Weights of a small transformer language model.
Size: 14 layers, 2 heads of 64 (1 for keys and values), MLP 256 SwiGLU, vocabulary 8192, 3.12M parameters.
Architecture: rotary positions, no biases in attention or MLP.
Training: a variant of Adam for these matrices, 157M tokens.
Each number is 500 + 25 x the weight over its row's rms, rounded and kept within 0 to 999. Layers, rows and columns count from 0. Numbers have three digits each. The size before them is the row's rms in percent of the matrix's.

# layer 5 MLP up, 256x96, rms 0.109, rows 178-226, columns 0-95
097:494556532487496503510469471483482512465487487536482501535488518513481584448544531506507507517536461526498465479498484468501451459511537478512478494493477479530492475495525498498491453487500504502481509438473520532515498515511513511503482495485513522484500522519475492499517522494513479439
092:549533509462486496454498492513522502501466498489539489510457518456512475455488516505515476512478465516500465498482506513510544515509546502538487543514493519505447465544502505505537513525509488472460505481483496450504520486455470534462490469468509528485498519510496547489491484513506460508
099:468517482488486474457505458508491493489502503512559550533497463506506504510486483561524502482496487525483511515510492484528461478479461535486544511509487528496499522531529458510464522489448515486521478542522502506477498509489489494481516482501469509453520555457474477477451474489476500492
088:482534470496499447514463549490509471471525479513503498512529503515487482518507532509494543503500494485527521491491531507532476472524512526462528515529477444462479536489519469515514472455481488505526527565512519523485537447473543495482518514486501489550527522502479524484503517487512490494
102:484508502486510477496539517507530512467509527466509504537528482536452438516483519506508492492475520485512517495500468529514459465481484548501547488528518489508522509541506495447547477499503466488495461486520451513507492508512483500471469437521510528487495536526488519514472510533462489477
097:524475515473476507498514506511543460465510505444505488467515515524522548526479494533493474482482478466467516496514500527532517481528450525526508517466523534513491536495508536483539483470499442520506505468485520553498522466530536479522479494507504538518509470485481529452514514516498507518
090:475490531496513530436514451509502481486515512487486517474503531494491464517491533501502480475456496489488504541497520504538480505490490495485469501490484501500481485473489477486477516511435494510525491516442468484440504482462504560519499485524463506423489519488495524533496476530531509496
107:517485526507519492482510476469521469462513500502453468541483472487478477504480555501532473488509490535476499516462500512513495522512515445506456482536467489488530463509490537526566523495505473533512574495487526520489525489493458509486511485502479511546524506505491477511523484509488477470
099:544518487488515490529478487454516513442502456518503542489542487478489512511504514480493527518558456517499490474485490485511480495529501474474476535440471510480517486556468557541491491510529517454505518479510513506520496528472504509506497500506481457464497506498498466492513491490518454475
088:515469527506529501465475531531497507491478497482469480485479502470518509492552493548487536482511459528464536490438479518517510488524475499544487503499506510459531533483487500475503479507505491471479491477536480463490510536490463502490540536511485482508473510541459464483529492527480552475
121:503502476494482474504507521477484511497474447510505537507491534496536503512509488507476517517528532469481547514486524511535518497479510512510494509446457511471494503498495452460455471483448540495475468487527502491434465491463476551499517505496463494499529470449471515533481489515512502503
108:507492456481510520515546523491493490453497508485531517484452502495480498531493512483478504485531501533467496492472482466504500520531478470486463508505503514472520466538513533526490462492532520442478512464512523479497476477477510494519486513442454491483535506536514436507510509522536494447
091:532507514493457492493469500472465529478515466499478521500510529483494518491507520509497489465483486478461481500520486450447539517466508532531449462539504468504491448536500513491519517534518470544477522502519516517534506492531506504482493508450505498484508444491470509511533477485501511555
091:519505504517488483520485499510489514526480520547464501555509523511467483547512526505459515537496528480524474535513492519533526485507524505489495509503483510470526488515486511466515502514515476522501527454459453488465480548542468530510457531462502469510456479539491537555501503503497484485
094:483480493499517470509518500453526505511530518501537438477441502468465528534524515504481509503532448528494491474492508508478498488533469521527544518489508525472504498523517528510507475497487517518473545502492526548433531508528506506511493500562498542486506511494482512509545512513502524483
115:494530480526490494479497527486451507455552511507497487436452492523512492490478463501519506489505472515523491503538526509467523488456498472532496523483492511561498501539498531514467508451529496498463490529505490521508503526500503505526488510489473505547518476514490491489474518471481570458
099:492495471490538497494478508530539494504530489501513450557488433523568515505537511511492492498493562464511497495472471501500516507511509486518497498501479547487476481506479496493502480544496448534443499506465516478503511522511487528493472438499510505501490453494486456500472499493516506487
092:520516469510511502528501537524434540496525430504513519549542527473516462514494501488475518500502498512553529531491526472467486513517520490477471493503475495489524519455508533502494508468529536509499543501475476522519492484462462471527508500489510473506516492522539501480503510484493440506
092:527555548512468503484495508475441527468519518518522500492511501514542506492504512484504514528516531504505538534509508516478459485520498461460481500471483559514484475516502523495469501503488533515517468480514486540536458527499498534528530479466471524479455504478534538450504511509509498488
094:577557490447517486460477538530483499456485505519519528496474501517561501519524465511468495477484499477507534497504474555476479484486506526522467523551492495521487528493498523495486503475498503505521473515524465503507487478527507512484492503494514536504571487510478481488532470503503509500
102:490465520475493503532506507462512507489499530509445506497505525467507513477520496469497491473522522509518532508552525486482481529532430496517500482505489479485543515480466497503487469500518511466475501454522506498461505485521522476549485484562456530529524536501531462473527513533476486497
087:543567537471481478510520505482445530434528501517511504477456482507458495488468504482490515498503461534514525494512498540509464469505505505501444505554493506493491457528526509513483488485485463533470509517491475498522500520491483531509528469480508478540506493517538524501507504513472531493
098:537520525523504511523502494486504514524497465548506484505500531491482508467478452516500495466490505487521460502504570501507521542512488480485464458489465495518516478494513495483497506504524498520477516521508539506479540542477489469530535495513472491552482464506487461515508431541452484524
106:528497462483502528524554467488482475510543515511493497514443493501501502479503464537452531488489473490454471531495478500499481482528471504478497511498514489516547478488519472486492460505516472502469494514476430478507479519521481539543515485521483510478492461514445520449516495507475481500
094:509502501503489491442512523538493450520462521455499525509473507467513492514501501490461546500481542553506521490514489538542522513484443515513476514502528430501512474471512514497512479461480499487506488524515470492458476475540497465496507512502542497474507481489474476532523514472498511529
101:502513472510486488478498481494519507524473436484506491478515497526473448469540519537512515505484478456523472517520528510533518463488520501519457478463533496563426485487488459506525525472540517508514500507499511517514517497471505498515527496473522498513488517498515502508475458465472548526
106:536533500514519486511510497537519507529497464439470478489499513491520520521507498506566552482509531505540509495544497529467514485462525460473472524523528523478483499484478512486482466495500529551510516509495509502529509441491498493496525499528447475490478478485524501492462556504515509518
091:556492514516500506519507537524496466538506504502479513520490527484550510505500504495439502533489515492470472516501536481484479512505463536492468497550486449499506493537510506508494491539515478482528503511480535506514496501468472528452520502500486476420544495523509488488461452502529529497
096:527504499457522523487496519529519468478492481476485525490505496505471561541491518519484555494497511515529478533489459491510468511459544506515532484513450461463495497467492482495514522525503532481516528498486526485487534449474458477502493513509514494484524539496490526512564474478482487460
095:523501533506469502505492511540477490491552468499492489501520525480495558537515492520526501518525545537540531486487468483463440527513475470456508471461512558519543504482520522495503510473515483486492443494506514523489510508480530484473491486501498537526527517503478470499517519542493478507
101:474469528538473550526448503503476490490479522512483495536524494487493513489492507466513502486508529524523501521515534526501467502474539461451490533482472495501491517524527528540469476516546516472537500470523483521484508501495512486493494561472476545473470510512508446508539486531481478523
094:450509499472477487502493487517545482527448496502449525523454497539487482489513485503512477508481445506517465513533529477505519508475497519524458482530498461496537516494504497513464485528499465537484472461487534554503496468477514456482507480470472505527494563476502508493484483492505492477
104:508509509526486499487487461465430524482523489511441483491480501521513532508483518497494505484500484494486453563497467460513506486501466484520475498496522491513484455493522542488515482514521510492469457509477457515473482523523486528520483484508486535460514504519516507502568552478518511538
102:481525500528520533514498479523463445502499524545517553445547545512510487475493499536476512523479489484488465531495484472508488449498504537494514514454491495504505466546478527541481493528508528512451512463525498505482510538500491518519464506460497511455511480481517494511482495482519493479
108:521466532535517492490528452504536482524475492471515499514504491551514483452489471479492535480517463498522517488523541483478511475482516487477485521525504494493512505474506532560502491539505480511544505524502537483491496469483480508469471530530509507474489472471460497456495541519476489567
105:536497505487466489528521468463507504492518475501479542556481515480514521458512488474535504488542527533528471527477474467462495525495484485534477450509472522522501449473489493475492519488531498499541521495532528508509485494514488515518469520495473483529457462534489494547525534484530479512
100:514481513524495443521483532491500514483513515490504503533489485540491524483493479512528467509465495534509526535476512534495508444509473515547520468501490518482505558466542452510502498477465480574534481506492478523514504521504527510468496503476493535535523477511494512494489521532445517520
094:479518499476468481483498508478475478508502517501494528498475492514529491499491498488469448534481470491471538503495448513559492515543501524484483490511458529540489484479497501520522457541545535505525444544467503498494471517510489539509478474506516489451518561501471494535489505478478487502
096:509490484473496521501521506513495449426527521492511482521505512502498507525481468463517491526500504538522569458476452510512490503546516512449524531483510515518458521532481488512477486473480534470485510503509484531529471497520511522502530509537535512522474489481537518513502460481498485544
102:520462519462514444467529492524528514522474520465503449518521538502501509501500508502507506505481531510550502514554478508502453484497515518527527464462471483475449484453528483540520496489494476533508484475504506510481495514534545489486566492478526515517492507511502477479480483505458500500
099:485484507459548541486492508528481503492506445500496456501497478494563536505478502469525445466534464481485476488516487476492483521489457486538517514495515480508480490512531504562518479494503493529513506501512506494483504554562468476451506495507501467518492485501525516477542516495517525497
115:486518440510491521496523445458521493499500494515486509466505505435487444490472479483485508492480455507504499493510505530519524488518528516537549534483535487511555503540533482477470542481467487479546528466540508507501483464516481502516489513484493517519516494528526503510527518507501505459
104:496493519520463478463527475537480483485512518491524490522497534496539504504477480524526507528529525516459455526504530486480509500461478486503507492512501500504487528487527449503488514493559542536529514467501517470529464448463511535474509522504509526502536477479497537501525466518440537491
104:480505523475529533528481531488503496499477487487502461505517433510521477527473524522465487460540464489477495481505486575494471499499493535473491508465518494479492509476520532521518470536480496504536476519505486518509482488485504480434524517562495516474491486498451479498499480511514463468
096:518525494459473467485496499472508478520495516449489492486544503503495493505542524510501544479469497510525519523514491465513529449510504502524538479528475516483518562504512534511519509509484498477508440495497523499508499512499495538496483530447523500511508512512516477539461468495463439556
094:512462488485521497498485520516502489475464465483506457542471512503485476540521455499448476480481509473481504488533441550441514470537537486502498494504500502498509468518466492493504446513461493495528510466456493518493471491527543470468533504478504490511490475487478495485532521489480473492
103:491489502562520470523495512483541462543520511501528483522517502511532499540531491466506528509484473531487528456475502501518549512522535517458490533482484492479485490496498510521476506500479507510507503473478515504466455513488530480481492472499481560470495531548543502493489459460547476483
091:494505525491509502537479526491506519488511480538488528487508485492503517511496511548520505478520479514513493487540502503507487471513513476522500522536560517502470555479470564517493478494518513523548487451503561491478528501511473476480519491457500491568501502557543476517522515503476486517
092:536486497554522478574462496517481535464529500505489496513551470502491490497471489517499532530467501494483515475547522472504503506463536483486465501541464528479455516476505524516500508527533510515478523483498527477493460482520499488504495517494468509536501506519503456534490463549483489525
# layer 5 MLP down (transposed), 256x96, rms 0.0967, rows 178-225, columns 0-95
096:498466498532510489485533492503498487511530497498530517448461492510475535485504482472528478500511516542506434525479505470505505480480459503480492460500531491485493532510596517535494521502457507495516507532530490473479531532502472536487478481541530478506466470488516506491518519493491470484
103:505480500535480507476516471496472493494453538467469473498521454525470495439487491492481503511547522516515542498480504472462518493524509541480504466504512506528509477480417514523505498525528544471501514501440495467509468510488517499511496513547496495467529506496470488516527506492528471502
100:477499511525520517512508473497481539524532512504510471491466511460507501506489490506505479504561485482488518532497498461506519527463479482429503480474483536488452510518428538561487545538504485516514479492491491474555488510464486508488498525482511507493515500545503495532510530484521492483
090:521516507514518506485503511510474476522507498495491478519487518463481512499523461515527486513501504486504482551523497489474469523507497502467497479509485481523472490518402524510462508520506474472478492545567463505493450501544493492514514490485478517485520483545511469536484462438496514524
098:503504523464489510483455459531500509477457476500506497481507546510442498503508497492536507486493504490514499550503506522522499421504507519525476518499493501508495531469570502480538469476499493490477454473532515475533519538531511492531491491486457511459518495510486512533528500531509510461
095:502491454499497491525504476437498490518500503477479475508464482517499459498481519539518494501527529490489494488498523482502548509485487485473515491501474514516545489500469502520522527503530534473473550514516480492521454537501503496474427531496493513503460555535492468505528484487432526490
081:510486481506480514527499530469508524542507537497500476526471532500502495557512506493510513485533537519476512529506485523481493466483488477469499471481515511509547545458472542492493550511522505452435509539489520491492507539471527464525482549452513492499476529489541490499515503512495497483
106:497504483528536503495430490529489494475501503474506489525511516512458492476478513496481499503455516543489554523505480491478477500469498463478489495503529499521532463476627512485504495484480528516520484497537513484510489509525470518527499490491543505519497470508485524511513496472502489494
100:504493491485488508525453436494498515454492470494477504531536477466469479533472512483541536504501463519511500474513482468519480463493491495474495535505522495537503455490534505524509525517519466472522465498474503467508440530477496515448510513509489476459488518511500460503506538453497487518
095:496510472495467485522485548458504512503479508495497533520491484528490545523505480499457549534489497524509515483508490506540533487491513461529518515498499453498494534464357490488499477499477508464496505501512500503472489529481498514502500499488464484498516499510478483500506498479509497502
111:485484497546540518506501456515499452485522523480494490495496450478521483494514567487513491506474472488504441507485481509470492524504523484521464489523523522479512493523453509511531513503531458518516482501510517507560474558520538455452461504498519516505491507537520495520502500525472512506
108:477509497512509504545479486528520502514490502504468541504534473526520476483513530548514490510515478471539533517549472519499479469488531511531557550485492473485529500479536467503476539508476513516520525491456504513511477479529462531504544494486504466516549511506489543504457522518532499494
098:463517463501498497536515504469518546466522455515433526521491468504557491506494518499515513517496559481450491531523505497488548482514470527540524522478494488512526505523473497468489527447478521481521502520523479502478518477489487517515487460503510526513504521493486491544528539503472501477
089:503522524498490506481496510517486511516498510522524488508508474539549460510502561550503522514478544529515515469519486501510440478454505500474477490504518489451545500485482490518507488415538562512522526537481488459503495512483493519485500505494512493480524471461495503481493507532494494487
094:495508502502518497508539522486487507502474516523538419497458442515501546516473495503495508498505529521499497522516483513506518548489530512511502494490481485497538492508512526463545472535491498429472504521499482516496480540503521504510498532473480528484475521491485467534536510542470459457
103:526486499512505459572514529484521510482511497484478530481539455511449474489549522483487521477494508455504511467513504508486514475474492500528491506522514482479474525501429524492517497502494497505515541490504495541522476464457533452474489478507541503478545517524507523476528484482472481506
105:519498479488477512519485515527478478512487497422525478483484512552457490478459467492472513501517482497497518490479497470488509520500484503484516531534497518561522513496453474509483479520569560543475474482485497480513503512484503481503492517482470503447474529505537466489483484510510529481
094:504529530492490478484497528506463471476538446488497460531472476459535459484500490522525522535480524517533443512497545537480500499559506472514491469464510514483489495493554513539503495508484497504503551468526467498508497503476504524470480507507471489520468479487524516489522533518534500493
094:516509527502448523489479496458501499550451533484492529493468479527466493509513500475513510462546513536518491483501529466552502509502520553516502532500479482488575510501546545475488499522478510501525507493470467498514522497479518517486466496558487505522503466512498483523479516537501506492
094:483504522469472482471489488455516450500490531529515501489514512497469461496507512511458504473503519540509512501473496495525494460499505488496475481463523484514523521499480478472529525560476508506559574518535499505496488534470513446542528493458501516493491528474527469474483467512488495516
100:489469497485539521490492489459505504505482482507530511491502510470490495512491537467497511491482516530479490471495503496464489565454516489502453475496496496493524498520434507502515498510475476472506519518551528496535484469426470475522467475482490514497513472504503432503455525544507524494
089:524548460520478488497524515491519476480503476484482537503496481514495470483520489504481495479471504542479502525487521520482480518525496543486469519490525498512493481518455518536450518458551481510462477582505454472521508501486489532482493462483526520496491521483451522490507491497445519499
100:541487500493508486492514490501478562473494540508490471503495532534479522479452516508481506476525478522502498498473504510507434484516544470515475502493503536497522509536550529508515477520450453535498488510496537474503504532492465518524500476467455510525516513440519471516497470511493530521
102:531467497475543475448512503534485531503482501523533453492507521474475507481532507492479443506493510491511476489509524494498531515447477538517496508480534462447530497499447477457509496509502480466490491464560511551495502476447528483499491493505490500476507484488456492507492479510519486500
094:510461494517528473554488507492468535501498488486490493508497444463508499544485516470521513494505517491523500491461495493522477491516473489508499492504493488523488510510427462507506526561478472437476506511462449476497541471493484538545560503490496472491504526511470479493526510497489490490
099:495456492462524468523523472476517483489487538527498494523521471464516519483487445460516508473524501473494516496521501487472520541474483483457475479505479532498482525468452524520500478533512474448490495515525506472465413525525461512518503490506496474494506502502482472523515503504502461512
097:507483490465530517478548497508514528463520493494487538476489519498533529502458431511475524444493492523477505523491496502477475446515482505499484514521474472498488492512577501490512503496430513488519495523478498440476501479485506500531485509520537497492480498481497464508490495535546499485
096:478492494513522466492512486509507501501458499501519466518512464521530503496480496489474526521478486469486526537519473522462471528540538546413496488536542487503516491508511518529510503534517504496539473497504484534560489538472505479486482465524524491468534490508537460483505490494493462498
099:518478507455463515539450501457500480472487546476484516483510542534488517500446513468501559480504492513495499434500544515516508544473560507498488500505504538470485499520501532550555505479514511518502495476520537511496494495481507486529515480493512507485489483482502506502520514493455509480
102:517506498551533486456483501490517471541512509517535497507530528473546500553499492527494495503515518465521525517504492477490486518463508519473514482472541491518504499547490483490528485502568556523483431478538456482471511515505501499478507479501510509491537533520513499500457516495478517478
101:466433493484478534526477511486478532487515509481521490519488512441492506502477509452476508495495501486512491498512539513514479471480525521456497487501514499496456499504413471493468446497534493488510520492508497524509536487494499485530501486479451478466511543480546499502541490517486470522
096:513503490487476460489504493516504478503500467493501541501468525563471525482483469499475478511478461496507510528490511487508512456482462527515491498513526561503489513500609515521468502549483535505477466533510536527508474517502526500504497488488496485524481537469525505490531498492485474501
098:521485508519517525485496472532506498529506507496508488515495513442481533488490613489526480552479495500498504496508508480501480531505476478514512464501484483501469510509432506539484486486511501524521508504454508515511499506527509459481490514467571499499503524505502513449471503471497531506
101:505524472485456488527518487497528568511520524495483495502514517494531495495474497470514513463514526499513498455529527531514481515484544483488464471554476510482539532504491527489507533475521490491527514529473526421515475471470504502451501526503481504547527499493521473496525485486514525470
113:521494540548476471503494492457503441508505472488526514472479482548499486494520523522448536500468483511506548516503499501487498511502485466506502492502486518476480486484582531524508504532542501503519489509465545501537484514558470494464513494486503501501488501502511491459481527503450494538
103:535466480467512506501487494465497515501484514513528483503481498457480548513544443489488539516494530485476504467475534502477483541453508489468455493493530473517486470480466525510509510494433506484522448454522522488455525476497504507532512493503526480495494539487506531485508507489536476486
098:476480495521462491499558541468487507518511483498489538465485518546510553494545491507493517526473513500509484478513479520482506481476525542522505521524534488519471468542426501502556479486502493500508513492512516497494506496485494473514500472512513479501563540546475511474458491498493530474
098:515477508515459514498514530524472464494530504494521489521480511523502489523485477490512421522477509517464458501538481485496463478462494494506508496558514478526522489471569491523484484498460505507517528516497505495440455489505465517466538473516531483501532519518511471504462526508502483501
095:492482515481493475499508468571481455477439499467512493480460523520478470521494483512511495457485475523495523490513481480532506495471505501511481492497496492500508570436551460501526529519489507474513504491522514518500464479487523532470514511531482488533464515505500478500487446542501488496
095:452484498490540479520497518507528491542489503462506510498474486471547491485484528496486527468508483474501490517508536480457524548481528481480489481462467486438501498512465502457514474496560486510459548515509519523485512487478490465515462519537487512498492524510537478487522483456524486476
094:524458501513504464530518486478486485537522461546518486504519511529475469502485500492508497550507552483550490434474513529495534529534499469518542512491516456506497503514459449500488509491513495487513499492493486510485487497480482494460504566513470517523538493507530501489552507493504537508
101:499515476517517507514541479507505522444477522487470486471472512514484495504500498474521458516485490511483507518486469492521463499517539485553479483474519474466541476499599498466499543507462511478527527494529506499522505533484487520517522499485520476478472489445516512518485518538489492470
104:508532519553487469472505465496502462528465496553508488475509484510477458522459495500494485560463498525511517510489513520508486557490460508487485489481509489492535517528529471501494478528538539543530479464501467511517467473459505503497482478458495525490522461508514496501506540520474473506
099:557510538522502522503495512488473527484498401514496503483541476490501526533527508496506530487515488439511479505515457490510511515480505517550513457520518488495495490538536505463494460498490511503514503494501463544523526505529493505497490454481514515486494457487511542526553501501494501501
100:529536433426482495495503519501492475462470510473499478492483503489506479478540453495511512499500482507485525481505525499506504477489483521475472505482468507460449498501457551488492493505512516451508432507477530510503517515533489488480512518467516501468467514478506469528463518498462492528
100:466491482497553471474493509539457447490492482511498482513494475499507488510487500528463477515478510457467495543509475499454514470512533526538499523494527515487504491494504501469475476496458522460550548496546478514500485510519538499488534549485485510535498451499528525501522503519497473462
104:493487498444516538514460547495489491517509488505494490524505526509527522482497558480516510516488532484494532473460506509509499556524505509478476525470485477487535536495404505494507477508493508510508481465538523468497534521500499482537511504470540508520521524504527523523512480470460516477
094:507506493505498485497529512482478534530489535526512503528492496498508453483514480483471507504539536492498505483511513535487501526510435507475505482491488457483507459510422482496471544458487513483521498529549495516488504496541477468479536518536538539500468533495496553507481504475524462492
# layer 5 MLP gate, 256x96, rms 0.116, rows 179-226, columns 0-95
098:539490507513506521525490555501483491564500466477505500505503514525504476484499510516559476496468485505508489534531513491499543458543497490489553508521466513478549501503511471472522476469502454548541496487512535488507523530475453499493476516498502508495479477487502530492525487460490468548
094:529456547539474507488526447513514533504530513484484490490473498525506496474502517513473538456492570474486545476495528521488482470514465484521512479514471502490492520484515517508500489505513538514517476459492491474501488511472464493517442483528523482472518481531467466506508508506479451454
091:525523538550474485491484506502488522491494511513486499501456495554486484518537526478438495481506539520469511486503531519543479524525498510481469497489522467525473540505492493518507518528507511516502497503465576473527517469495506502483520499523566464473520470537529520488492512480524469518
103:520497516527513523506479471553506461486528469507472497475471510536518525475514506463500515511483490493486482482515524513541491504520477502511486528499525510556490533450521509516508477491451512557485502484490511518524471546524496502515475534458522480508531458532482468575505500475509500473
096:506550485513453478509513456482449485507543466511477515458496466488487487482481527516454523512498499521539509498492500480463523513541498463517438521543459481475524510499493519491541491504543520499477486547526496497501538535542482462494481504500530497499477511510486514517500483493488510546
084:522488513518518523510541497473485519528537484454506540518534534521490504536506505472520497505501475504456480573499500528489494501503528456493481505494496535513455531491531545527497499482477503500537505477485468456513480518488474539508532503522488491461500511459487497555549499500526482463
114:511523497501464503527481537534499544548548494450497537483490504522485472504528481496511471514499545483507495508518520518506491463564475541510520470507508484488454506547493519492490452500513496481465469488491474524529508499513492504500456516498527493537482459506515516544521462461498483534
104:503520494500534506499538527510518547495527488504490508453485580538472530471515557516478493557513512493474484522491483483500505501548464488529512501518489508509469499542503513468495501505546534485504531473479513522527529536510504490468513458503493522529521481442491498479490467491502517487
090:488500516523530489475481521523493474483539514489455511502506466492488508502560484529523537519511475503478530490472470497518528500501519519550485486502502502450487533492518524498539504478532474508484495518527500505483518519518475492449480577546505483532510474542502490515572490467498511520
138:504530496455477449513515532524536568503495473522475523528534528501520516486493450523486521505523560485489526473530552493516538479492515469487491538503489479507488503516483548519480493507499505502490527485506485477498543459474492512494530547493487475502499500478487478495522451474542516507
109:527480501547482473521519478483473486450516473463489465495456518491518507518480483469480473483503513547491471519543488530485529502526517449488471475514462524531476509528493541516529451503520476514493507533463562527456521486479472470484492515511513511505477487491501501507529475478488523530
092:514500463500490499475516475508543466520537545479486510493508526548500504546499497527452502502495512478477497487454497505499495490485461485495498480525517499513525531542529470487469525508511520530518521461508521449469436489516486499472446519481516528469534514466544506476515511512486462532
090:513475497497453501474456461500508506539510525512462451496461546470498503511526491501507545486474464509493478532492533522484487488489484442479471500517470483489473476542464495532508521497530518503482516464480497491510460533475505519527511499426491506524500511522520494522494502489536545470
097:528538516498496502430481472518492537519501473471509503489529499472503489495528517523509509477496475532506506473504502480517492508541538528530526457512498475487486493490529498485532495470512528589519528491499474500512512495564488488485504471491530462521494514484500501466476515489460549549
109:497505505530497487516502508480500460467508492517563493484452492516461522551496475516501542537495494528525468487491538501485522512449490484532511515478533502536480505527454499521478510483530477458507489491498532532532515503511529476550488522471482466519515497530483500437520494484478545500
095:519499465509479515488478494531504484465504492424541478481468508525470510457491474466514530470520501531511524496538503455483513472491489487481511504531449482523475510511523478545483510541552532515472489471516520479543488507489513476515527527494502487467521529533518501505492450501483509534
101:499481512502501499479563463499516451493483540489506512499454472529527547434486499458490496506493510497473473504512488537501530489477462466524451509538477480489482503507488501516496489485496462480498485511472505455488503505561499505491528523504491552514565505497494548496491473492503516483
093:529514474535482531501475504486510501457493540479493481475486477477499485507477497493485484460511508509483533513511502501496549537536492441496434500526481490529488503445451532496462509502503529572485542515479515485459474493510477516509491502461490510522526476507486457484512482501532518480
097:463492480461505510511490493515570509519447507480509508494533533499488437512510502493478491462485511505505501501493472530525479507530519505487533512472529451452499522488521465514522478494497513500554540488504479543547500494494521477492510521435527532500498463518521479465479491520470498515
095:472523473469471498530518478528523514462517496512472489539514476520531519490533502483512481464500487463540511516557498483507472471549452494523548484500506520512516546459504481483503499488465470521503474464518485516480474513530519476529502492541459524529521520516510497468502490510445523526
086:511500470522475486474510477536533484506485477465495543475507473515519501496543475519494487501541521462493507529461536499533504480483515563503539507472493482527545522499472517488540503478528533456536466514530475484547488528488527504477458510540516541531491485500469479509491488523485506518
098:477511460517490487510489455529460535492458482460464536508499489500512481470524514505514503489499508491466541544535484465445492482483506532498498502504525498483504532558574476499517513513524491523497506532520495467472494527498499546523483497534536450487521469478488535492528502488517510509
107:535486524468481480495526516490493472501522489506500497483504490501481473450501485462455493544506493434450501518470519523492537495493466525472467503467486478472520524491461500479488460503521541479500499508499502526477473482479471479495492498529473484427527497495479448480506439487512510512
093:482487519508470511496488498495497494515489515456532518491519476504523470466538501522503500526505524495540519475490486539521518488495445496543510491458568467499514517515535485509513547466463488476477508487460478521461553486477522522525496517529506517481539527507518551494530556509482498502
091:516476503484471495489462437475522483494457482498493501504512491481489465496499476492536530497506521510505482470498544496486527537438508486456474508502490525546483500481459465486549527515536515505468529519492527512538495430501507494496536493461508473477519527516512503492512506469499499556
108:549482520515487478513516471517503493501521494521495471476457525528509527487496501510449486454519468473436521500511502477501485479506511523512525510493504492550518517529496522515518478511489479432521508480481505470499472515548510504509464547510563498520502514525459450485506500519447515503
091:484517442514493488474543497512515507476524470496508510532489558517513501525497494515470534496484532485521543515459485503476460487547477480443517535480482549479515511474473496521503471493499499474445494487520518481490494491511490493499486498500519545523506456515486453507456526481523446487
097:493495500495537490489527538522510496484477493494505479506519484516463519492479489532529457498480513525527545545491473491531479420499508542518534505489472500497506485514497453462460464521475499481515440507527495456492514481492482464529484518515461523480518510480494492518470514439525484496
100:486502510497489511492532511535480475504454470533538540528498490532534497452481505463516501508507507507497446501496503481538514482491459556497528540506468456515453473477505466479508487518485456545512475520525507466534507530505494530473539501509554488507480487520475526484481504476474512504
104:510491490534509506512498524507501538474456486491476511506473517525520529509545465500499480490522503497534481546501540550519488482503530471511443548533476488525494530520538529502495494495503499480513438494527464520490536532529509497526471547491545525506464494488518488494517466538484535515
092:548517531554519464487500485499497504512513521510526476508542502487514523479527489527541514494536525479487540488502484480477483489496480500476498499494499539492470501502548529507496498468496480463480478562472502446514500500557481544510517532533537477471519447485513500513480521508548517476
101:538510526506507473481520442490489493488515487458461490489484531485464537464484503488558497507506485463506459568497506510498467518503501526502490472474526561502474474497505538536539536485528461506493506530500523492549520502517519480497476477553518486525479479527510515503511513473497498489
104:506496458486529474487505511545487484474525520505509529503515500500483501520504489478435535500555530515491478505482505467544490516499523495545510508519516514513457487518463554513473493506521540502516540429498461511509509492503508538495490506494535503473533441473471476507494510511550489514
105:478545518515514508488510531524470529484541504490490529520486509469477516513502496490503484514476524555499480479490449510547450497559470502520504476491489481533492478518537461480505486447499463520465452511525482508523507527510535474513500496464559541522507484509540524511506484500499511484
100:494522491511485514493497512473523525480506472509478548529507520535502496458521465475526491507506499499521497530501461463467486486549471533557515471508479523509437471490465489475504488510510518516500499531534508522526484535489467511503469532500488485500499441527474454558507507465514497538
104:490484542524506467531540526481549506493482483496511542471519541526454518461551492536538555521442483493530489520460510513468489483473522494497503493513529512500480509531482471507509510475503508478516508502511518530495489530472491498525513505512481489533496516536478516454467507531454534478
093:504481473506515482472539462530472499479528442497504519507509488498542483517509483496501532471542532512478499487536496482449506517492532494512501482473473522517467463544479510510495434499517464486467544460511530474477466524535518530541479470488536474495519477477496499481525493525520509500
095:503524510484485499432526484511509492504487463509506495481477495492473452525507504464448457463515509473473540514516500542536473500512518489522469474476517493497565521537488477517453481504495491488521486487480510496474475487459450516536511498454477530466515472504495505497530526507473467524
096:503479531464495469500482513517487554515493508469483518515483514511467488448488505505479521442490489458534491515507528473492463489511504514503513452503434475519480477537515531476502510488483479496453517473516524488479530516505466469501494488515514463539477500489487455500473465466502451540
097:485515469516499537478486499521513504484494476517516515491507502516533535484514516516473523544478472511475492504491506498501514513468494430537489553478525512452470518534527504467488508528489517509548528514503511498508520528490467505438503523520463509500515553476543508453560474501505532496
106:539534528467509479490470547538516472490524530466509489541496485508491488477486493490503520488467541495506549493523465506485474501533486514516466501536489516535461483480511451516523463517493525525461470494516487513492482522472519526469530525519529530485494489459515470472502501517432482528
106:494502477516548479499469516531509495518536484515535513501510522484453556502503482551468492508480562547516548469499465494518453515543504541502499524511540492531486519485521480519468491472488491517499507492502466465482454514516495519495471531474530516489512491495480492510481498457469466492
099:497538497548475500451521519500492471553512508524463484484495487496507568517537512515512522540478477524514502527483490487520512502511514458482523455543466514476497475492522461521516521516544520534522497473509456455454522534507496519513470500483500507494484512518469522460492506478521496537
098:509513479480570517441476528512513482484497500485496498505504482473549519533552490511449501523441482480478457525512508526535496470499477449546471513517490507514507539483521484519522473500455500532529489483514521492470505496491475496446494504492497476476531508519498492493469488467524505483
099:451534479515523495432478509535480485488486520530502494524454516543497512516503447481496515524524506491477524496491461514538502482476469468510438494524518489535524518477505491503518482492464482496546499478499528495493446502515492500519495517471491545514524525565481516495539499525497522512
113:490525457547524456491510466485507526516523501502505507471491482528523493488525428496485527500529470494470510493499505478467513477516523532488481538504469527516464498531540507543483493505462515525472511508470455501511478477496530504509462466532515520513516519520492439486499483463558511496
096:486511452552504505498502494506497485506433473498510476455467504546517489468520487526543535506509491503504507485496506451516490506469519498521527514544479483531473504491503468513478498529553541517488504489444515482505523493505502479502501543480489474490510519506540451507542489454516502550
098:508475491505548485543485498502513565509500463484517494492494477499520516516501482491515524481495501492465472483487533463490482466486516525503472499521502510484473572451535517523531484467458528496538527484467485514485475518521534480465499518542489471503506499492506470465484528523548549529